{"num_hidden_layers": 14, "hidden_size": 96, "num_attention_heads": 3, "num_key_value_heads": 1, "head_dim": 32, "intermediate_size": 384, "vocab_size": 8192, "hidden_act": "tanh_gelu", "norm": "layernorm", "norm_place": "pre", "norm_eps": 1e-05, "positions": "learned+rope", "rope_theta": 500000.0, "rope_fraction": 0.75, "qk_norm": false, "attn_scale": 0.177, "bias": "all", "tie_word_embeddings": true, "parallel_block": false, "init": "uniform", "init_std_qkv": 0.051, "init_std_o": 0.0, "init_std_up": 0.051, "init_std_down": 0.0, "optimizer": "soap_variant", "learning_rate": 0.00676, "beta1": 0.95, "beta2": 0.95, "weight_decay": 0.034, "lr_head": 0.0137, "max_grad_norm": 2.0, "warmup_steps": 200, "schedule": "wsd", "decay_fraction": 1.0, "decay_shape": "linear", "final_lr_fraction": 0.1, "batch_tokens": 32768, "max_seq_len": 1024, "doc_mask": false, "train_tokens": 125700000, "max_steps": 3837, "dataset": "wikipedia_en"}
Each number is 200 + 30 x the weight over its row's rms, rounded and kept within 0 to 999. Layers, rows and columns count from 0. The size before them is the row's rms in percent of the matrix's.

# layer 7 MLP down, 96x384, rms 0.2, rows 0-16, columns 192-383
100,167,156,160,215,156,189,229,178,206,181,176,212,192,172,209,215,177,217,238,237,186,232,200,196,150,203,213,180,252,156,164,210,216,157,200,203,180,217,214,242,169,180,243,221,197,224,179,197,210,194,204,268,188,164,216,224,185,218,178,188,197,158,221,208,202,260,187,225,199,208,196,160,186,178,203,225,217,170,187,189,202,254,197,203,187,190,213,164,133,199,167,161,199,221,180,179,247,219,164,175,210,186,197,162,157,169,203,110,185,214,226,228,138,196,226,200,209,134,217,197,200,176,206,215,236,183,184,201,153,182,213,178,309,151,201,163,223,141,201,220,155,204,183,171,181,212,172,169,228,238,230,188,173,146,152,184,153,207,180,220,162,174,158,224,226,251,202,119,208,218,178,180,181,243,205,187,200,249,140,189,189,214,204,194,214,169,204,222,233,217,189,226
100,199,144,281,206,179,199,157,176,208,199,241,177,183,145,221,208,185,215,214,200,189,166,206,203,256,239,170,268,149,205,226,203,201,212,261,183,231,208,213,224,209,177,189,171,196,179,88,190,204,201,222,204,202,249,210,216,246,178,212,214,231,159,208,227,190,236,214,142,199,220,241,201,150,217,191,196,208,238,163,125,162,226,225,229,210,203,187,175,203,182,207,168,181,208,233,172,287,227,230,172,201,214,132,235,204,167,161,216,179,176,160,222,193,211,217,218,236,240,226,192,149,181,170,251,228,168,209,180,208,154,184,192,216,181,203,179,180,191,186,158,217,184,216,223,192,209,186,156,181,208,172,190,211,198,159,220,222,186,156,192,195,200,183,228,180,140,176,191,193,192,233,238,175,190,241,218,158,250,189,222,183,158,181,205,186,206,258,148,193,184,169,184
094,231,164,199,158,180,191,198,208,211,225,186,224,203,196,203,202,144,166,196,217,197,221,163,183,221,254,250,202,192,176,220,137,184,196,199,184,215,134,253,222,216,175,204,166,222,183,207,149,202,200,214,198,208,163,214,196,202,234,181,207,176,171,150,221,197,225,205,154,242,208,217,176,189,186,280,179,148,198,115,216,188,179,183,123,239,178,180,169,242,260,206,176,205,192,230,160,175,228,187,169,194,163,176,201,229,187,218,163,242,123,196,213,240,192,208,200,135,205,147,220,154,219,244,200,182,213,189,216,195,170,231,183,174,196,210,199,243,149,213,274,211,166,250,149,235,162,219,220,194,194,192,172,214,180,225,204,207,195,165,186,224,158,175,183,176,177,205,188,210,158,209,194,235,194,165,197,199,164,300,172,219,160,204,227,225,155,217,209,193,188,188,141
093,170,236,132,246,195,227,168,229,150,159,239,186,243,141,159,223,209,188,167,171,173,186,177,217,191,176,270,236,240,212,178,162,216,191,231,141,169,210,203,250,214,211,165,204,171,200,189,187,219,233,182,117,180,250,237,266,228,231,195,199,236,216,197,192,145,219,130,273,205,197,162,211,173,202,219,200,197,200,220,175,195,215,200,240,232,236,235,157,207,226,213,224,205,214,237,214,154,248,174,232,178,198,294,157,199,227,219,179,241,151,218,205,209,206,229,213,236,204,249,198,191,164,119,168,203,179,154,178,213,191,211,196,237,166,214,222,190,221,231,220,174,195,204,188,208,182,197,164,267,161,226,208,231,234,199,148,174,209,212,265,216,177,265,164,179,211,208,126,192,206,217,187,181,213,207,189,208,226,187,209,241,221,221,223,159,200,181,191,226,201,178,208
097,208,145,260,175,186,197,176,130,272,205,165,225,207,229,248,226,226,199,191,245,206,204,184,206,139,270,222,167,190,199,209,225,156,228,178,194,196,236,196,172,175,202,212,199,147,248,189,251,236,217,274,215,163,112,191,249,216,206,189,228,214,169,219,264,213,180,188,186,98,191,255,173,186,200,197,172,210,210,222,159,214,161,170,209,164,185,217,226,227,215,237,115,198,212,175,211,223,178,240,195,146,225,220,160,175,182,172,156,130,191,202,159,193,199,185,264,210,241,191,217,198,218,189,199,239,184,221,199,217,208,182,172,187,162,187,177,227,183,191,199,178,230,159,175,202,182,180,203,193,186,159,220,177,208,205,173,269,191,176,214,186,217,191,201,207,156,204,196,183,206,216,210,198,199,185,231,232,204,221,206,199,189,188,204,210,162,218,176,164,173,190,193
096,217,201,198,193,197,148,180,182,236,216,225,175,189,221,166,187,251,160,178,191,215,192,146,237,178,154,196,145,195,214,185,159,210,188,198,194,199,204,171,230,216,224,210,180,155,206,199,211,232,225,198,213,240,242,168,168,217,202,231,250,172,237,211,188,178,162,167,176,214,151,144,185,186,140,219,258,145,163,197,178,154,154,223,172,191,205,189,161,198,204,250,189,170,205,162,209,230,187,187,196,195,249,212,141,123,217,219,181,207,215,196,156,169,212,259,177,215,225,181,188,169,192,217,172,201,193,201,148,183,197,189,247,180,179,180,205,168,267,241,140,211,187,208,210,180,215,197,261,202,253,196,195,227,210,221,162,207,133,210,217,211,212,195,229,162,211,183,186,251,206,205,167,234,180,190,230,201,216,203,199,237,223,182,153,208,168,195,136,242,177,202,178
101,208,200,187,196,182,193,215,243,230,182,220,228,188,188,166,160,177,187,222,199,237,237,245,229,199,237,239,183,228,238,208,257,205,202,238,226,234,151,230,214,233,161,267,217,176,166,228,224,196,208,190,84,232,221,214,177,195,166,167,256,203,220,202,223,197,218,231,138,191,206,214,238,236,222,197,176,201,193,185,209,197,159,190,139,176,205,182,201,266,265,262,171,166,193,203,199,172,214,202,219,217,180,170,208,211,238,219,186,236,167,249,192,172,175,236,231,249,198,180,202,205,190,227,198,234,184,190,184,219,234,224,168,227,163,163,207,200,192,153,190,254,175,224,238,200,212,225,157,238,182,212,241,154,203,174,180,220,229,176,174,179,216,202,201,196,180,186,205,219,212,190,168,194,186,158,169,156,192,184,181,167,249,217,215,235,176,134,181,206,193,226,183
096,190,257,183,177,206,232,201,201,233,232,217,208,187,191,222,135,174,201,188,208,217,195,198,220,245,188,161,186,215,235,185,175,174,196,187,150,264,209,242,169,235,236,144,173,197,194,217,223,179,250,200,218,174,191,196,203,170,138,213,233,221,213,180,161,231,108,226,215,237,167,153,232,160,229,204,205,170,195,200,191,191,173,179,175,184,192,225,173,208,195,201,216,209,190,189,163,224,195,161,162,193,163,243,203,220,265,212,216,170,193,183,208,201,181,234,176,204,222,181,226,237,157,173,240,135,214,203,197,231,191,230,150,200,178,213,204,206,154,209,168,303,210,155,168,199,205,216,148,248,145,215,196,190,170,177,207,162,230,187,242,185,196,229,191,187,183,209,177,147,177,138,267,234,158,175,213,175,242,221,207,193,241,179,188,212,207,141,181,221,191,255,181
097,192,276,136,180,257,177,207,227,208,207,180,170,220,179,218,244,195,242,224,172,156,195,204,212,177,227,219,195,133,193,222,152,172,159,202,179,247,261,197,219,197,218,244,173,204,166,192,187,276,170,161,175,207,166,233,233,219,172,185,172,147,234,205,197,246,228,208,242,178,224,212,210,166,204,209,230,195,195,192,189,190,213,230,95,161,246,257,179,240,151,203,200,221,166,238,177,193,213,219,167,186,270,149,143,199,219,197,279,202,195,196,211,139,178,222,178,191,196,194,208,215,177,166,153,179,237,225,247,186,218,183,181,253,210,240,229,224,155,211,215,253,245,201,196,216,211,277,200,191,184,175,164,177,165,189,187,187,185,199,215,142,210,202,196,166,168,191,218,183,178,206,206,244,173,189,222,175,199,177,242,204,216,206,207,250,210,162,240,179,224,182,175
104,212,147,258,200,262,244,199,224,219,274,196,193,198,210,162,200,155,247,179,235,202,226,209,208,222,249,200,239,226,255,229,223,201,188,211,184,203,215,243,239,208,177,256,176,185,245,193,254,212,204,187,165,190,163,225,201,220,175,216,175,180,197,188,197,146,152,196,190,201,194,224,197,181,137,177,265,191,182,247,275,191,207,182,165,193,189,177,168,223,160,204,201,219,158,216,207,246,219,208,190,260,175,206,194,193,149,241,195,163,212,155,207,230,206,171,204,199,244,243,234,216,217,193,239,239,249,190,181,142,190,202,148,238,183,245,158,169,237,201,195,115,211,172,223,190,234,220,199,231,227,129,203,182,142,185,206,216,197,231,180,243,201,180,171,178,159,187,146,251,264,192,207,224,205,162,253,201,216,179,250,177,139,246,143,240,189,152,202,240,220,244,219
095,205,233,239,228,202,217,153,225,207,205,152,225,210,151,238,207,191,275,232,224,194,220,167,202,138,213,279,192,204,235,162,188,176,125,230,175,137,141,247,209,191,206,194,234,217,187,193,175,197,220,250,181,208,260,215,223,217,149,215,222,184,167,193,144,239,209,188,129,184,229,204,211,189,206,173,199,169,204,221,228,230,189,210,226,175,193,217,191,171,132,201,208,159,195,218,186,187,173,231,160,199,177,177,193,217,206,176,140,193,184,182,205,219,196,265,180,164,176,215,185,232,195,234,223,178,151,143,205,239,215,178,229,191,204,208,181,169,176,216,181,236,223,203,237,185,176,234,171,204,191,216,210,213,201,209,183,215,218,192,296,179,207,222,164,212,198,215,243,193,214,152,247,223,168,210,187,178,273,194,203,214,174,247,195,172,205,164,176,172,225,196,217
095,177,186,218,205,170,176,210,199,232,233,195,186,165,224,198,251,225,162,189,193,216,153,199,204,212,257,223,222,218,216,251,161,205,166,174,155,197,174,155,203,170,277,189,228,177,164,150,189,233,216,245,263,254,177,217,169,214,209,214,208,190,197,193,201,182,138,193,173,259,218,198,185,185,217,219,230,213,173,191,169,162,173,204,202,189,188,216,213,199,183,177,191,215,260,196,184,235,180,205,162,164,188,157,102,220,207,241,209,167,184,231,217,149,238,235,236,245,150,183,210,260,190,234,208,192,206,188,202,162,209,244,183,186,175,223,214,225,197,211,158,227,137,191,226,259,205,211,199,248,155,187,217,217,164,241,185,171,220,212,209,184,212,200,185,229,223,174,220,251,262,199,236,228,194,178,232,223,186,237,190,228,244,210,172,229,222,223,205,190,181,175,215
098,188,176,167,174,175,201,210,174,228,156,198,155,201,212,243,203,226,189,237,233,151,215,219,257,228,221,205,238,210,195,146,247,188,179,182,221,156,220,164,179,225,226,160,164,230,213,210,209,221,190,213,172,184,254,178,198,229,214,190,182,232,191,206,208,223,245,177,249,192,244,230,221,191,160,229,209,213,186,178,245,222,164,181,196,155,173,229,164,212,207,194,190,205,183,246,231,192,204,231,232,228,203,183,212,229,196,272,217,283,216,216,142,178,237,184,213,202,203,257,173,202,239,186,218,218,211,150,134,226,149,186,160,160,167,192,182,202,214,214,208,166,172,233,194,189,195,180,208,172,184,247,199,192,190,150,199,147,186,251,211,243,199,203,182,191,213,237,154,231,237,145,146,211,220,226,182,282,170,136,209,221,252,203,229,186,172,196,164,228,205,192,179
096,172,194,160,207,184,190,191,199,183,218,228,210,127,205,191,130,196,193,166,217,180,184,206,185,228,187,201,246,140,198,182,214,132,206,215,182,255,151,213,237,196,174,236,204,160,153,249,218,158,223,165,208,164,243,172,159,179,206,173,172,195,198,229,232,231,192,234,195,258,211,167,179,235,169,214,221,228,189,199,193,173,192,157,245,221,213,198,232,183,204,225,154,169,203,206,211,179,191,218,243,216,191,201,173,220,228,222,154,218,235,109,231,185,175,217,231,203,151,201,196,200,187,200,169,179,250,254,160,157,178,196,215,232,179,227,199,199,228,156,183,258,189,202,113,206,215,213,180,144,182,288,184,235,166,250,248,178,201,221,194,190,181,184,185,140,218,224,180,243,136,243,191,219,173,225,212,195,183,198,169,200,144,217,177,189,158,209,167,168,167,165,225
097,261,138,210,192,221,220,203,208,205,187,185,247,202,245,216,228,212,232,250,222,248,214,185,210,172,192,190,172,181,222,171,277,188,203,222,176,231,160,243,208,196,206,186,138,266,166,181,165,151,232,177,236,165,165,268,168,222,233,179,183,201,237,180,213,183,168,235,174,289,187,217,235,190,214,276,181,195,285,186,142,221,178,148,168,186,217,181,217,152,225,176,221,187,210,194,160,146,266,150,148,196,193,195,163,197,220,206,213,161,178,211,218,198,222,191,186,210,156,237,227,161,214,184,175,219,189,173,199,172,235,188,254,172,205,170,233,167,233,198,194,147,191,265,193,210,234,166,169,199,226,200,177,176,148,220,203,197,137,192,150,182,216,167,221,193,231,183,182,192,216,246,195,203,170,166,193,220,185,162,163,115,193,217,225,226,169,207,242,247,210,119,241
095,224,219,147,133,183,214,204,196,174,209,228,204,203,201,263,172,194,178,218,278,298,214,171,202,106,224,203,155,164,210,198,212,175,168,246,219,157,167,240,155,197,254,208,217,175,223,160,205,215,171,172,194,183,188,201,136,200,188,201,186,151,145,219,197,205,192,239,212,236,212,225,230,175,199,183,204,179,177,221,204,211,170,236,137,218,167,191,186,252,224,198,223,201,178,178,241,218,198,227,229,197,168,197,154,138,153,235,197,227,192,205,173,212,192,132,210,188,232,148,192,251,204,155,232,208,228,125,234,221,169,178,185,175,173,216,194,194,168,235,219,184,211,173,240,202,185,209,170,195,218,183,182,173,209,207,188,164,154,190,139,260,228,258,157,203,211,211,165,197,152,189,206,162,200,220,210,214,135,236,211,224,172,216,178,216,212,193,200,184,163,125,229
096,232,215,205,192,220,237,210,138,162,207,204,195,248,159,198,236,199,202,205,141,180,179,164,210,161,232,216,211,215,190,259,230,191,174,210,229,169,151,231,206,176,215,198,192,189,134,191,201,148,234,135,148,194,176,164,186,186,202,178,185,189,227,200,177,198,155,184,203,235,257,226,194,198,183,201,194,154,196,208,190,197,218,204,195,203,183,196,225,196,205,143,169,182,217,216,179,132,207,179,164,211,206,202,208,206,156,171,191,207,159,191,216,186,280,226,209,175,158,183,235,184,181,181,156,215,213,204,247,201,182,177,222,162,143,237,165,160,180,229,208,232,159,139,116,220,184,163,179,227,176,234,192,177,133,200,213,205,202,185,194,196,205,225,176,191,187,186,227,223,193,253,182,261,155,228,121,268,187,216,164,230,156,237,228,195,160,200,248,190,182,203,167